From a checkpoint of a small transformer trained on Wikipedia.
Size: 2 heads of 64, 3.03M parameters.
Training: a variant of Muon for these matrices, 108M tokens, 7006 steps.
Each number is 128 + 32 x the weight over the matrix's rms, rounded and kept within 0 to 255. Layers, rows and columns count from 0. Numbers have three digits each.

# down: layer 5 MLP down (transposed), 512x128, rms 0.0618, rows 4-103, columns 64-127
# up: layer 5 MLP up, 512x128, rms 0.222, rows 5-104, columns 64-127
down4:126123044095110148113114185123059090141162161134184181173132035135083060073089131094165163071180112045096124147179096086141122080078169120059196138162084135155174158107096178143020180105121139
up5:190109208166155114177113138139127111142192188172114107118109164114075148137174114132134127084107184119148151148108163128178078141114092141114080162156081122109148086162115188107143139081165123
down5:175112159163148165140176108134141114100085121122103110134139099121072171112120157151134118078101169145169097106066176149125127176130104191130161125087153157134140166155121143124154130143144134
up6:140098124173157145118157112097090146127134146059099121122091116163116170143130087163122089145145091173115096161049094153107136095090114071126095146131114136081154157142145120150110092188103166
down6:181094194100144133116162116127089132091174154128131149116089130142167151111150170160113140117173107182195085124111153095119125093151160123054140102097156128169134201201140143155109072153125162
up7:140122115140138125132109154141170084190141152160109107124132042183088165153181159195041124101127140154162125128143148155129209158128144160174126133106169123132171087156073093130103080194146125
down7:150155100161112163130152115117154150125106148084129160136157096128132152155178135164149140175143084142147110132104121094083100109138102105110169111138128129101104173100116194093138113187125121
up8:078119109141123117126138162117147102120159160128125097084177131126107115204125147175064105122086114051150111159102120164101180117151139139154145091174197137124080069153170088091125140208152115
down8:105175113136129106082170093106094182137165133116081128071096133105130122140184121137125110138098105099085135166104153165099075088155137157154115123100096092146132119126169150134110135137143162
up9:143153133086172147152161102153159149105096071177113113141058153145123158090108131176141094180138129123149159100141157174183200174121183119136104103103154102077213129153108165176100148154176163
down9:132218130144097071097139116071031109111206118115138138123138127172167122115139099132188157040179108156135042167132117085077144110137102138109082170177131106136147139118209072111099196110111172
up10:149097144128161150180123120155098153142069057102126075098069102142186125176105153127108042055171137155128096124124136128110113141170128153168124132119141093071149127140115148128105113120151139
down10:092111135140089161129114135160104104047142156142108093108142101178152130118087108137130132166096124094095070111186125084131073182143109124103100123068111141122137094079125077088121094196082113
up11:168085143145115101133127102152094124116135129082125148111153141155064167175141124100142163119146120125135125115123114144150113111089053132136091117126163107091169117095174126134090097110084126
down11:096077117156131122160085112139076122123134162126122121175110145163156102105151151077139169141130157135098126077115103146089126124107161145120136120139112127177091132096109103171144128127131145
up12:128078148152110143115132119122141192144136153099137144106136102146082158139114170107154115121128087069143159112096089123065142113139164177093119148157147109135123117121122101126143123114222140
down12:118165110068133145164123152145163094154089153136108073126141164170121164110129134165160098099142112161156118134109149129090134138151155074096171126151142106160196097133101136112128135133072164
up13:130134122129141113119143058130107166158122157094154135129117056121130122106122087181089168132139125085111196114118119154106131080129163162145125144120142122136102093097070076128124149103156090
down13:139122147175104140118103108079065075131096099147081119140114135152147125130183111138070056172153150169133177152116119153091161203171136104138160111150163090126159146108162107143142134138163156
up14:080090136137163083124158123160134121143164102150091107105078099131133104118124134099149099143062163121185149174120076103116091129134131127116100082120132113162111149150142084051151129171163065
down14:089138084173053153165081129164086140115101162143121121125103155129088111139066125124135117140127139111132131072114168124106128100123112141127118118122139149122124044083170144164177110107151142
up15:086162082133166153131112158191123089129071106115126111080074098135143097081139134183145174136132076170125134163140142143124142128110095083150100191136139072100087102130143139092130133108143082
down15:174146121120095130136162114088079189194118133088126061139103149144071142133134127037070088168155188161103093129074148184108157181148125142082137113157135114127121153152094060163191205152157152
up16:193129153123101114078190123108100132048184112118151162155129071165166064143094185140109102147121119121123117075114134124087140114111102145096147155127136187122115151092128125178111105090144112
down16:114142147136127137168118143105141069168103109109125110120140086120184144133110134185107158125133091099105095176217131175139140080084132149149116165135110131123091138117152191145133090168117158
up17:145077075086109103098145111102175184167120150133108085172127077182133118045118084105124084181063214122159126096163104173122101126133140171160086168159106097116156152147132121144155115181157148
down17:126160105126166203095123132078124118113103126114090161102113115135136121132115183087134154095086087098080117159120060104071126102111186132106128066157094150161106149151127149161081150137112120
up18:084099086096103151201107130189123144131144174162154100107082108172147152098097158126150172096103099079129141081128144152113174081076109140123098104189075099114091100121169127160067151167083155
down18:128166081168126088142000110127079145070139134156118157102095148197155078113039165119169098160168111094058130128158122166206125109126168157163205151146068172091097177151052086182066148103088092
up19:170133115108139126129091149124108129089132120198075119075141138200116110116087164109096134147164089145132193172121093118131129079153122119125123088168119128081084085169173156176102110078118223
down19:128146055175118149162134143068163073112102114127157176174112089097044141151173109156132109188125084156139134159109139117203101163127114062119126174106187076089167129042133073145083155132076174
up20:099183112089141126109155147124119107082139143166119120184113110141142112166090120165164135125094121102144138156147090167085133146111073121172139091097170186119130106150101119131068117078192090
down20:100080174126168073134041104132125134135110094166121095119132118131148098100140113126158144122096162177143134089121068099132122123155167112136153127127135097143083133105185161169116149095096123
up21:123152163083119154131136080184131100157183128157074092127131128110100130103089157188079182113177093092131103088175151133126120144133092153113115154172165104158192168151147167135078127117133111
down21:111088156127106110130133139104200135061132157146129168119148144121174082145106109110196097127130153125131134031102103137141105131185152141051186100156124188053117123136167167162159118069110103
up22:214108174107119186099141103175174136159099114047125176113133114121174080146129102153128134132153102109171115167086153167123135101156128125112175093152076082151131157072150111131069074121154105
down22:187114177150174087095170124137136118125088133118143204114129097085149108181182073155119137185159130144147124146148107159113154181156087107127048171131122149118107120063172114087149137148125136
up23:128129115117191140132209137145124129143117092126109156090098127090114122152201075119114121129165123151104110155150120116163154112069136133124077152096072144133157089139138155105148113096142106
down23:100119094161173198200137156100143126147070107117116169127087086108160065132118186127166144153136148094101107083175143093161142104141141141105138150140107148128117086121131132130093159139125068
up24:135149107124131147146146109155149078134117145119118113153146083136111098127142104152173112165127147160145122118128174142151112114083133117152109089108160146121150143129166120121115105052152181
down24:121132155185095157094203138083096138090161165134141106140103182106164113088109127185109147104124109156094167140127078171107092095092139087152130101140185130126141117134155131168141121126126154
up25:123130159176128147085169122149156096143142090107155103128121115034101146137108122088159132104124129112108107178148094119160129120136128121148056160099131157087157139125094119165140133114183142
down25:069158119182131099112133142109052147124098105083145103132110093157119129112124153163142147106103070131120136137097114098164147141141084101121048151102147155100172148060087195160093102107191119
up26:125150105163156135147047122136102100079077153105094101145105098129091142056146112105171160096146141128173129125145128089139147108074123163107126056111092124089118122132108113060154144162094162
down26:074126124130156186121145115119134126162124099107131173109132151122117145150126132177147129139141088071086161090122121130141160123087152090153195133120102147124158116099118137137119114100165163
up27:136138154108135152097111155120086145114169132134139128121107107114076177151163122121113106146172132084129123148115084140161095155121151164113137158106081134064121112103117121134103189121109062
down27:135120146110145062121121110133103139123105150121093162079104111088126164107120143105137099202112125183104099156108177167164113145149124173142084110088150095162120127090094125135145101143166108
up28:147133156149058129132137105123141091076118114118097134169071079099162141145152126112103173150097144086154121162078114127115140105159117125155135139053123137108109166133161128130100073080107138
down28:166084096115162106153135114173081120184109095134098121124176113137126136112177138153110126108118154169121089110116133104095115097117143118133112141104139167166123135126131182123123141146101144
up29:132056130092146152068151160173144185054115119127105093133125121135189082132082180171160131142093112115116183111089084156099151148095077091079109083132150142157152161118115112169174103156137176
down29:142138117084113123087157149144129173110115075255115102115131186128094144107148167064117134102080163073088136125177144114099082215135083125128071152132162100149123113092113059175138240097144113
up30:111123130149091186151167126082100092134098105152175136120146149108108127105091112096092125170126077148149076104129149185167144124112085096154179091143141151101110140163171113155112064072186115
down30:107156102140151126097103150098138104167151110154143139146103157126130149144136127120176107142114139127136060142166147151131120116066132169182149192163185098123133079120141198172151186120085111
up31:119149087117149124160133092110088147059135130118173078108156117131111157128081161170121123166124083064117156133110141195111170161155116092133117140132132193161144035108158108159133113124169104
down31:101119138147116122159096143114142051113085111122098179120139077157141146078098083070110130114152197178157179109084090140178100137121195127072134139131105086123093096091144171119127108131154152
up32:140158163120134156183118137129140092119131064139143135137166149133142165106120118131138137125102140121160134145159106156134099113113145100129109107064118070148140124144115119124106129120130117
down32:104171164157135110146142106082076143142126089131106182130163091146141102146101112140119161143121155088125127105161153117132106137141106156161140150079149074112143091175163082122124111168107111
up33:105142102105103067195144105066163119161104140105070092126166124063129168153078099116138111175148120116142112140119145155166128139112081142179121121097112111114122044096051137068068093148167048
down33:149151098113092087109116155056040093115138115107196125158127151148058129078078112093047126116084107151081103110164067081120101180116163132175220119156164166110063148096143120120144147107113159
up34:107065143104162094139136158151098105101156146147095119145154129095146107188088139133122131118099114133142102140167093104146114133093164169141113102098044128126135107115120140137088116149084129
down34:195168149109114151108084146144061166104157140141128074095136141200145140107146112130124188094100107159108124191107134153136153088113137159156097108124139094166145139150133154122109148162120158
up35:150041143172034157090137152123157180122137096151097110136083109109087099142165103112105110128106159139169130132146138118169126149128118096134143107035099098090203196142133154112169153143158145
down35:084120082106136170123112120100219142122124115134159142109118170137119132116150136091125162077149071120127154104097153127151167125173105096101152136149105128126110060162056151084149159140056151
up36:159118191100144105122089071152162138104166156069182100110109089101160130131076146156141199161102124128119111140109162202122154144119116212128083170160142100106123141154152155152160171094162134
down36:058111106115194078112145124091114139175129120096140089092179058135176145111140123102125161112105152107103096132085072083145134126141138081122129135088112172152149117161148120093153163146178075
up37:150149128068139133159070092162081156090149107135156141163120136146109067161126144115150132154194081093144146076093072063077100050047065124152162130111223117126171152136111149149122129182138097
down37:122161093086120097164115163156141065174104072075127153152149090018074184158074188216099120176146173058105187086118122185187201138115135201094171201082112080079030032123188130139137122141105119
up38:142160141120147208159165129174141129099131178119109084128146128195082107109128104124118152106177122136132134173150056123143130132097158123142134178130116105150127070090119133115151138136157167
down38:076094123140144109108183146100174161161141144150116144127160137159101164139071167159159204099104156095051175108167162128112118168145123121186083095149127150161091135129102131127167077172089146
up39:127136170094132142179155085162130115153150076045087139080075123100076117135154131136144135178117175155165076138133161121096146086100134127084132132149078110113106120086123141111193127059096154
down39:102156135108136141151136111110093179131066094066089149136100122134172167134122112165074111169192137080119162151177122172149115136165137101138101149131131149092139185142137112141178062128141161
up40:139115138159090114120148145146125120145127092124051059120098121097139171117130129097148109134161144148142173155091131130158162134097066191157082121125192118133100150161118181137124109131062196
down40:143134145172143131107084146144138129123149090134144111149097169129086102163146116116137133115092120200140115080149125156128088092072156083109088127147070141137102113090160137088075182131120160
up41:070045113124171150061119151114114191097125094105064093138079134116110152129121084152177118175195058132141143117095132113114129115153112166103121120126103089155152125130138172145101143080155074
down41:104134146175131145106137096110037147073102134142176145068175089138170127148112133101152112039136102196104110077161086150148132067105116133109142152159162194182102154180160159181140094127147191
up42:172150101118124140134138151124118131095112111167104139191074144125094166176058043186145151154129071084134146106115094110133121114147116116132094100103136111125108174165132134096150108135129130
down42:128135103049128111108056119129113169073088129145145145084173166162126076113103142132123159106083092159120106158043160125147142143124108081131124117127151157135144112139150217116087125126096124
up43:150198075163170175118162109136081161114136135123097130148167085137101116167113155096102146101098096112121141173041099129150180169124130089139122144134149117153078083135101101093118120146137075
down43:107081133146126116131102098125130131097133132117114101127100154115121121155130170212172120148175143148136132121117110094105131090113167102103126136100111093189169130102141156173135161124093143
up44:139112123118082133160150124132139135062096179096131094160145084095096108156114137138115156107183153113153113151120161119136137135111107168184080162055115140098108153175134162159171131204133069
down44:077123106136110142138079137110126170100115168113126112137103128096103143086100120100127107148101134190102105110123096155077103091205090140122116175155140138139106145116040113091152128147129227
up45:147168111145110107129152147125163136096126123140078134065098066141072142155107141157077097141080063078119151091115152161132115153179060141126157093123156133186156079097150147143056107113158118
down45:151118130102072150116092162195124149117140168165187137131166105123169157151132127055158166172133137163109136110111193105124135119141088122157118156117115105122130144123082184133131102143165136
up46:108196123155071168116133087132122140132119110130106144147114060098183126083199136116125148138134142110146099192115116168123145093111061132202115097087135116174141108135153115140125119120129102
down46:090110108129105114126097129111157127126109101155098128130067147111115119087081176118132185072160101102107137171104196133180136165132089131096110098152135126139137159115105176122067115110161126
up47:184174185163109172135105102144089145110165153178104041121140134159135122110071150100091137126150111077135155087172083126167077149068102066094117128092101115152161083146106082092153165194121076
down47:116180173160173184118140153158155138043126157071161181104126125129115084164142119158152152128090086051109063076094049127167118144157129116169122101145148130093094160132120184039138163173155111
up48:160079095110107168111148112098153199068119099122145150153116128116122098152166101080192080148116118143109251117102152117149116100141092160153161091170202138080144123173130169133188096183157147
down48:146101115102118156130125121150188128117110091080126171125105092111100121137161158184097143125155119067082096114099134199162096178154164151159137117166141147141185171122120106185101111162177132
up49:140123138110155174071133135125116144116141095107141096114108155146133127137134062120131152097119075177161060164073130135096147127159198136095104163143125116105140092095094139114119083094140110
down49:105120114151106141151115129133017151074133146110117098120150127155130096180147129137103183121130093130116114130128102083147107124088108138155126122125117161115114122120165113167070149130085193
up50:135154167145138158095109128111134091120120132144130135171164165216084078139109106092152096127137036117172089154131107115157103166189108140181108138141166122120176119037154183130094121088143125
down50:107103064151193098068157078128062116136125102159148117118142122089111099115121160140108128155161130123140142148157104141153099105102169124147036184149107179128120130154155099150124167146106112
up51:117112129143133114106079083183144093096121142140146141144106111083104114152129131137132142110149117054129169150095088145125137135177093143148110118174142161174116079162061110148109138151111162
down51:138129123119096160137129158089121119158139105187127155142153130069142130122160108120144104102105153141126111193055081133095094136104145150105122134139137134142148087131166141137180125124160136
up52:189141152143123115121142139139115146083113131154125086079157159123126137112166111179071134113132136110092082076155167180120157102140168085183128118150108134114104216131126108122147098096192076
down52:164077108146156082111111102123091120140109150126126132141108131137134131121159143172137139105145125099097165076062136108146144139123186094117083135128139119156098155126151103121093118126100150
up53:122175158081034090085054126153090115108081149155157178157160085188155168166110117104139136119073217144146119157182101169127145141109111130114112083150171090113203138193136131120090166111172106
down53:124143091161135059095197145092142139078156128172125154144093131153119140038182170105159121105153078108085091170089106045109165100080082089046140135128143147106092117134121137120125096186165128
up54:147146208098179157153108110171154089144148097087123081153154121125137120113131148146130173168180066148171122049067079119078165135100147145156121078216158072136166145114121106134108139121133162
down54:188156192113112139146147147097086112116081135135126148151135174139162173049134128101177114144138124171120157114156145106057110165175169075148170104143130080129101180121126143135126138125143135
up55:174082085121130111124167116179117153113183173119168137112068083142143114079098143108169121136116114131164124085081087152167156083099149126140149141126154147147101102115154124120184113124113131
down55:174159147125081090137161182123206126141145100079130132116154129185138122162148106127168107159118165109120090089141171160106149071141160165117174153163124155144135165087135152141062113138102123
up56:127122126092074148157131115115125091146173115091110110090127141079076108128169156124143155078110159213135128115147066135135114104086036183136161133139127153141142121098168151129149114137104133
down56:121172059173134101117171149113080091158114116094129182117105131095099183120139137084149107100161092124131149158171099094119127124100136073108178148135142129168142159080133076115141116175104089
up57:092091131121110180139164087115138155068133115114108105158154087129132135097069092121135114132058145196150075096166127154127149189153121121096113102097162099114123147214136200168169143142117166
down57:125118135067081086117100114112149065142191188162135111130094143157199121133108158098124120138088140153099142129103159131135109138181120178162089049145163119136200094126155086069145134140179137
up58:115109094119159117122102134130132173121133121112105126105096116050119119147101150138105119182155144109147124152110151130129151090168169156134113156147179104016096142126081107069153116215105102
down58:152091076110115146116114113148098103108151139143139106126110112178138034102137132075179110184063103130121177086113122124132118095112134177134146080141175128172222129098121151162089145080169107
up59:146129101081128111117181124104148135128071122124091102099144119096131133132107140063117125106142159096134140099047124124182082107123114177128110125126114088117148096159187182105161149164112098
down59:112167093164091069144117136154151124135139086128124107162050142220108156070147129131182141101116166142170113120143100096063084096124121124139108091137104097133105135115156130146145165144210161
up60:127134072106100151173114127135096120188126110151078141122124082127157088160176097103127184142156138128157105145122106173145150140149197098194117044121112098158072106121177091141124103111151117
down60:083110148125135191136161140179043138144130090214152062159130133135142100147117177032110076143111139129106145125128101126097144108118123127090157157123103091128121159112114130119110099122161144
up61:078117132167155083101185126110153152162140075063145145093101096132121138176163137139114068133138070077162072105141103126075141132097088140135121123108118159077126166165142097167152127105189134
down61:077124109127170121173133142109055141086135118089129182129100110098155146141146164151155107155137102109141135146075087082089138107128101097157135145150126170110116051120113101152111170073152150
up62:158155175126162123151104169150144133144145196120120124109151165139117145117151153157185122121152110114126119158097102164148137089132105148145114187144144127149132152087109111123140135125115130
down62:134105103164071156108137143054145143109162129135121069139113148110136150096115109145162117131105145098119157063136157130095104111138157134136187155126139116173159144090177118085109126137152091
up63:136122109167109120140140130156199128157131149154128132043111107169138186089092154146145089116180097070178139106105122129141159101107065102147128127136119150126117084095119100134162099115146161
down63:104131088183122167145099117108174086093110146121138108153149140132128090115148133127095103102170171098075145119168098107126102044166074149103181176145078191119150176109104150117158138088171196
up64:089098124144148121130166110127134151138113109124121099092126135154175061166112175163173135104163111122139150135139069140176067125155133157175103143134155133126149157102156151094183078105101142
down64:104125106153119136101122067153119042103218121144099096131150059073145139092134143120093095133057203103139153156152066103120107141096151143113061092103167190128157140128185161167144138141118065
up65:125105136116209108151089146200145119155123128139114188186108084133069099154128103145122143130131157101181147154138132090135173085061139134149066091089172099154124130185061137097151057133179092
down65:135127164099165098126166093094255165138116118111178145114079109139116090127086115153127127198093142109172172122112136087136191171132174121126153146113162154151138073123143199160137101169149145
up66:155102178155116108143100184114163099111187137161107143173172093095116176117057117116157071152108168101150102159129161137132111098108084128140069080102130128207118113190124134078093122120199157
down66:057169088126169169126110164127167157118070109135126063097090169172176128139115152107108185123136078107087124125158075116120115184083088142192141169137182156120112105130112131154163120191074086
up67:095089104151093123174198121073150140122129141086085130054144138158112184171162084128118100183132111112157062128128110103122065132122050167146125127118105120137125136094147199088165156166172106
down67:120196131221105166141137123150113201119103198070143168111129105106111198136162107181137116074133130136107122078123198109122076120174127119190142121115100117091076159115068088181109121162129167
up68:125100175165171130157087158142132177141183133161154134105184082107130138094143105128113157145131093143150054161113133137129185161145162185134087087078142098139133088136109143085072100157091102
down68:143140113110098134128160125114005155091172151150144123140118107116111189140169109130090111112113128122191096077081067101079096141146144094077104155109106116087085169106133156105142164081139132
up69:117179189124184147165154190189185162060122151071119140140107170115132139205092195152035126118126123084155115155155116159137143142188103120173080153154119133118182180111088173100132124130112133
down69:093141107174091169112105146097176121143155126121089082106144126157067130101106105082123090168090116134154075103091101126136144140117152120103201139184127102120089166170088067189147119057135141
up70:145112102152182100185121128125144195127076147109126110118121174117089160156129154125134117172145105210103105119122098134132121088101133110119085061139197103102149125112087100133135062150142141
down70:125101104111152071121114146101224148109108126176088063117140133145070153091120150097103122146134128137136133133098169183116105162169061174076101094137124200106130096135105109107168156130145097
up71:184136162155106144105102122145134112128174126128101139145159143167074198121141034097119095148204165124151134161128074151154117117146111152139112086114170121132133095147138122039096100135146035
down71:124112158108128134057144179118156062213167177150161111082159201124147131117145151101095124153133144167157135151181112134138101124180200126117187136155146132092119176152128121093152147124122109
up72:180124177091145141134136114218122119099100123070104181103090182111110116136138117164097134156147177152120104130139136161170130079135086129168099072173105126127165062101160066125119072105129136
down72:124120160155115144112183186176116134121115099147159156135181117131174135195215062128097141128088141170123115089151154136164119181091137145156090179161122087146113079134124140127138124183111109
up73:101138162105134173061097198102155064128157100176112118146212144108099059168079085182130113155162145168128069095099097163098108128081188098036150064153110148084096109124115118127127130204176087
down73:098097145128188103111105138113207134108057066090086126140077113128109122093067122069163139130143156073116180112087123128164182121146142153109148127187155149126145137110131090084171160141085158
up74:153157078169197118146165109114105172110143127079111108101149135133113050121103120136084162123109037126140120120095094104126181089083090104110099114093137139132172144231118114182131152173132132
down74:159112162151192078151046113077065131137119100072105074136089181127082091093176167092131142133165112148125100087132110055144142111078123117127126193138164153123158159149136157137178100170127141
up75:219127074075145093203095078049055146087137138122113109064099149087147147128122161117168110137080132117130087084118119159152182087149090182123140130159120174095135094160135130214186196087122119
down75:134146088135139078182140153075104087158159109123176167167165112085137149123160098099145146175170101123129171118182124156157125108076125161179136155121096147084135143095079153108156165118184116
up76:150128139078187119094061114131134098122097114127146125095146076108075128164119159111167165175152138119142118152080141177124126156166116075084083096104170144108101061105128148117058126080071074
down76:093128127198077173191126119157224114147127078149116184148098080117146162103158137130140107125141106151088155137102086134154151096058118143149145128109138117114126125116153100092167094163213137
up77:144121145109137158147129149140099120167077226138086114104105114156141134176174129116180153118140130103108125140154045110162130111065157164090147134112135128088144069137113148158160102178129097
down77:111121151132138101131110083137152068085137095131148152101081120128141124112098127115088178187085135122118170116130126140111155138106203160152106152164115123158119149129107144168171117091079118
up78:137141141060113219166137175200097109115063104124118096116153091175121144110134105129082125141082124144145145189136151139098130165074107117147007124123214127174131077140147137156138184102111109
down78:148061099141098113086144155136062145144176148126074140116169130140133167209166131105150110187141178117120132200114144138168164059125138115142132119086088153178162140135139135156144117099075126
up79:115135171094054137141085129109175118180134064117017100167191099174101111134141126113141118137129135133165146149095093137196168086194188146116093054113176123097078090100162154113139155084144045
down79:187151134104149159121097128129201105074071170111105149133123121137051106089085147091096125136139077156072117100084140140187129140149162171133122096101086160139107115092183131052146077077163119
up80:100124130117120073118150145176110088147137131098131110165151142128135135140067108177116154130133105084111079078114095181104165114060151156117162132149141086184153115148148073209118071211094094
down80:077109168118101169123107116172157063098175130158145162122095138140130124095155167120144126158157147143083132137148174112176124085149111154134173137163105103128121118172112141159124135145137124
up81:168162136113125171085119134143086170075112143106140143083119131139109091111145137126144101094170115129155173142143178143119177147173128172167107094084170088117056132135072080133126127125156171
down81:090133166148123118121123132177154119078104127132131181111156112158158104115140133106185100061157155123149122137144116065128181125158174098125114151118076129148109140136124069148107143129096149
up82:171104142142091182159157092108123125117140117119142098087166143119143151094099123159113185092111121142143138047132118177109154137057175201120186133153136079140142038146177094162114136115088190
down82:151069132078111096159063139091106219143167117129145129124146107136070083110145124190155125113138167100122088103169137122104105187149113136095135129122161111112090128140084125107097077066120163
up83:193187094118100117135171145102089181135168129134129085139129143147063151146114113106173110114130106156157115150089184156104110109157106084108127134118103100074111115114145204167124178156134149
down83:086153112089134119112101139183090111180152144098154154134114129188147124110100147093192187162110160089115101075120102099146143131120110120124213084108131104167127185153053149160083106098169130
up84:132101110102135080129081101051073180152066134168072098124144096093176136120170187127154138150077160129117136105120096124114166102120102081093128153117182086123107131146115171112096176093143107
down84:146156123155119156115179128182087150097091143063106147120138119146068088086064136093138155162147111145143162133156127072147118118192134148164080130123080102176135077076135077124110115140160211
up85:123147168111220154111182109213062159094118116111106153144165128087090138119115115127160144154121135111156193137156118087198113109119081096156095099130095107177204093227128110136182084152185077
down85:210110135146099095094106133062143151167189121113074113066083124104144157144086176143087088131133137128146020098123132135087181148132121153058120147152131238147122168124134096135175107144055140
up86:149126071134102175089112165090092208163132055093105105151103146096136115108104112102101126086169176144153088126186128171158166098160110115125177183161145112105174121146206105123127122110136131
down86:153137228145149125079107149185184117145146168173178105153143068107119169162132140136163135153123100079103096126104159109091056171110108122145128100165140116155114107111154171125130110183146112
up87:103137129112099170133133103162152087104092116146124113106155104156147113119122151199118157113110107130126153110125124107149100122140148098074126128093122069171166119187096118097153106137142114
down87:111166145166141097137159135107040077122174132129163139148156095075103111144129107110109127151148141142139139184128132142102148136150127105177133163145159140156121111113168142094091128152142114
up88:138125135061117144145144129120138149104124132116124182159028133149111109158138163120157125128102133140152140167101137096136154025165073148146117142070121057126106167139078179068135135129147155
down88:071127086150148054154150139077177094071104097152080105136066174185128128066101107140178196099157110152144150166148113071117153130121156102152143111140160174164133127173088098110119156158114072
up89:124122112105144155095154122160125146070116143162151154148129119196097141057067184172126121145071093140138144089118106183160123214094140175177146087093113194171065145115131163144110132152101095
down89:101123102161101131100159127128214101145155121052183202100077158133145046104099138100085036094141135148128209098102141113157100119153157152176126128113086146135122162125126146162129123157109135
up90:121108179113165172121119156144128178159081106100090140108163167090081167103103108136188156163114133142130121088105175087074094104107172119138110120111089138081142122120147146126154091114177133
down90:157146137146127158118133122134153135127141178120124112144064114118128087104110125118124138099092144169069127149166146114153122119190113150086112055187193222139107153170131186146095119142039169
up91:169137124105128160128148160141105183115132165115130132097139127146104124100128120149134156119087147101160075103133128127145133143164124114136112159130129060107086139170117138070146126193104179
down91:162133090130122162163119122138024162131124163131107084088154099118191152167083095115136111103161186180088156117087150105093137104123151149127203076160071167103135124144115106089096127138137156
up92:144141157186085110068152074105176108111127110123135156120119158169140145125126161177122130129057074151109157139104116133154114167157115107130141089103163108054129093153070119118101120158153086
down92:136095136116085085153145133194101142130148129117132126144162108163113096166138109153132177122097127123161143112146169117085161154141088000144174149166112123119094116140085088058125132144129168
up93:127095148150101159137180125043078091124098069116131138057115120152122195152154117126076069080083127139148111121070113153128127092092123140176118120161093103068149106122093168101112162161097135
down93:173098147118129174149137116198129128182106098197127168163101082118132109073140157091124135167129135170163131161103112158133075164151150098118169096140154148131120097102135069207151114095144183
up94:174096161106115148171155104148155171116107095096101143141114125072109143168158130170099176190126142127158155146123161071142110140107179145135052130110142097154224148152143180111124163173141113
down94:120148084132096127173144177145167191153158176101106111111156109155088174166120134146143085150128111162113059115175180150105116119151094047128127112139165143120134137132082133096164083138109154
up95:150167140090126127089155184169124168119135152132157155113113127228153119141154200134130154112120084079094149140141103105151107108094112088099104083202135106160190072141080160097076111131112136
down95:083188133107171076183107122117114190179083162051058074100080126169141093154123132126086116170200150126178117118121132160121129136164101164134187114146136136084086139178078112134169139118117126
up96:173107134095140125110211052163104123083090128152083117133104129109119093134122184129142111182067105181128201107133138123122151147123139151125084059092176126147090179150112162098131180193129141
down96:198150123154162110122090080090061141117121166145168116089151169191145172142098173117099043100178125164089098100150140112139198147184167108076089189110136157151183142200127125092161141102088122
up97:056127127139138135178157124155093152162088098133150117143162162108121156130136058119125129119151109181136110244104084136138125136112161052156121126091138081124172087217147104047130172122125150
down97:137108124080133129122136172161159134131106096066109098119060122073087138180108157201118187142115110061120126055144162151091101120151076141224088111105097144117120079114213175156154092115096098
up98:148153187081171100118120155103136091082179136122102107152186093083128105104169113129117172128081109124092144092139141157180169115097132176174121148159151118106120098176179148165128112134140116
down98:157108066150030072072176116136110118082190172172146158084120080135114090150094163176126140102145174137121090116108132090149046137130086134146129098109166207159084097119228172135101181125132148
up99:091135129112147150142099121178135123142119147197082082106186131160118159079113138178114136135124131089107146148092166121124152125136081089196072138087129145089101203173104153133139148127139112
down99:151122167130155105159142157114124024130147121122170132146128169120107138180158106151093109136119168173127156067101097083097109157125132116159110116138120084089134150120157137168118096100091153
up100:145125177203109152109151143117134115110155135138119136105087065167099143121089187116134174127144113109182118133146104114148073107105126106127148071135153158175152049122150150070155124142142124
down100:115146109180135145145103106131084114177122149115144171090130113144164144124129112120149116120121124114144140174134157064164109071103115145162177084158135125139162116151146140137124154132140110
up101:143118105074161043082108151101172147137143072090138090097103135154091132155201131167140128176142095071084088106132130170147114108049125098079178142087109099130152072103182185130130089147088146
down101:197168145180058095096099119151142138116089122123132168126184176079125251078165108151129103138113134110107171186110177087163126162095106167122114105131132072143099146158083145121183183160170093
up102:086131067175118074125132159173181084110119178151141145101055112141132121189145085114131132146065169148148138127182109140101171051099109143164154115165167127128162114194204135066168093137123099
down102:137079156102125143084135126092222138093100135155150077122112135108140091102108142143112132096121139094142133142161156045184123141126160170142148138187153143121185149100082127171193095119131116
up103:090087139124144170096179135082096121125165152093107120102114096158119130133144144189135116219142173062108118097143111130135137131139110138212176117170046117110148174146175130155080106077136164
down103:089092150127147095116142160133098105138084095151161137044112136088098168099137134080089120139206172109122188092122165172155135255153117122100062190124175181140080111087120085073120097140075166
up104:175116097074085054110122159104128142148135116184088095081167153156117177128115139125130101113149102115140122144140187183129134121166139137123116100159069141142116146138117165115145149139140137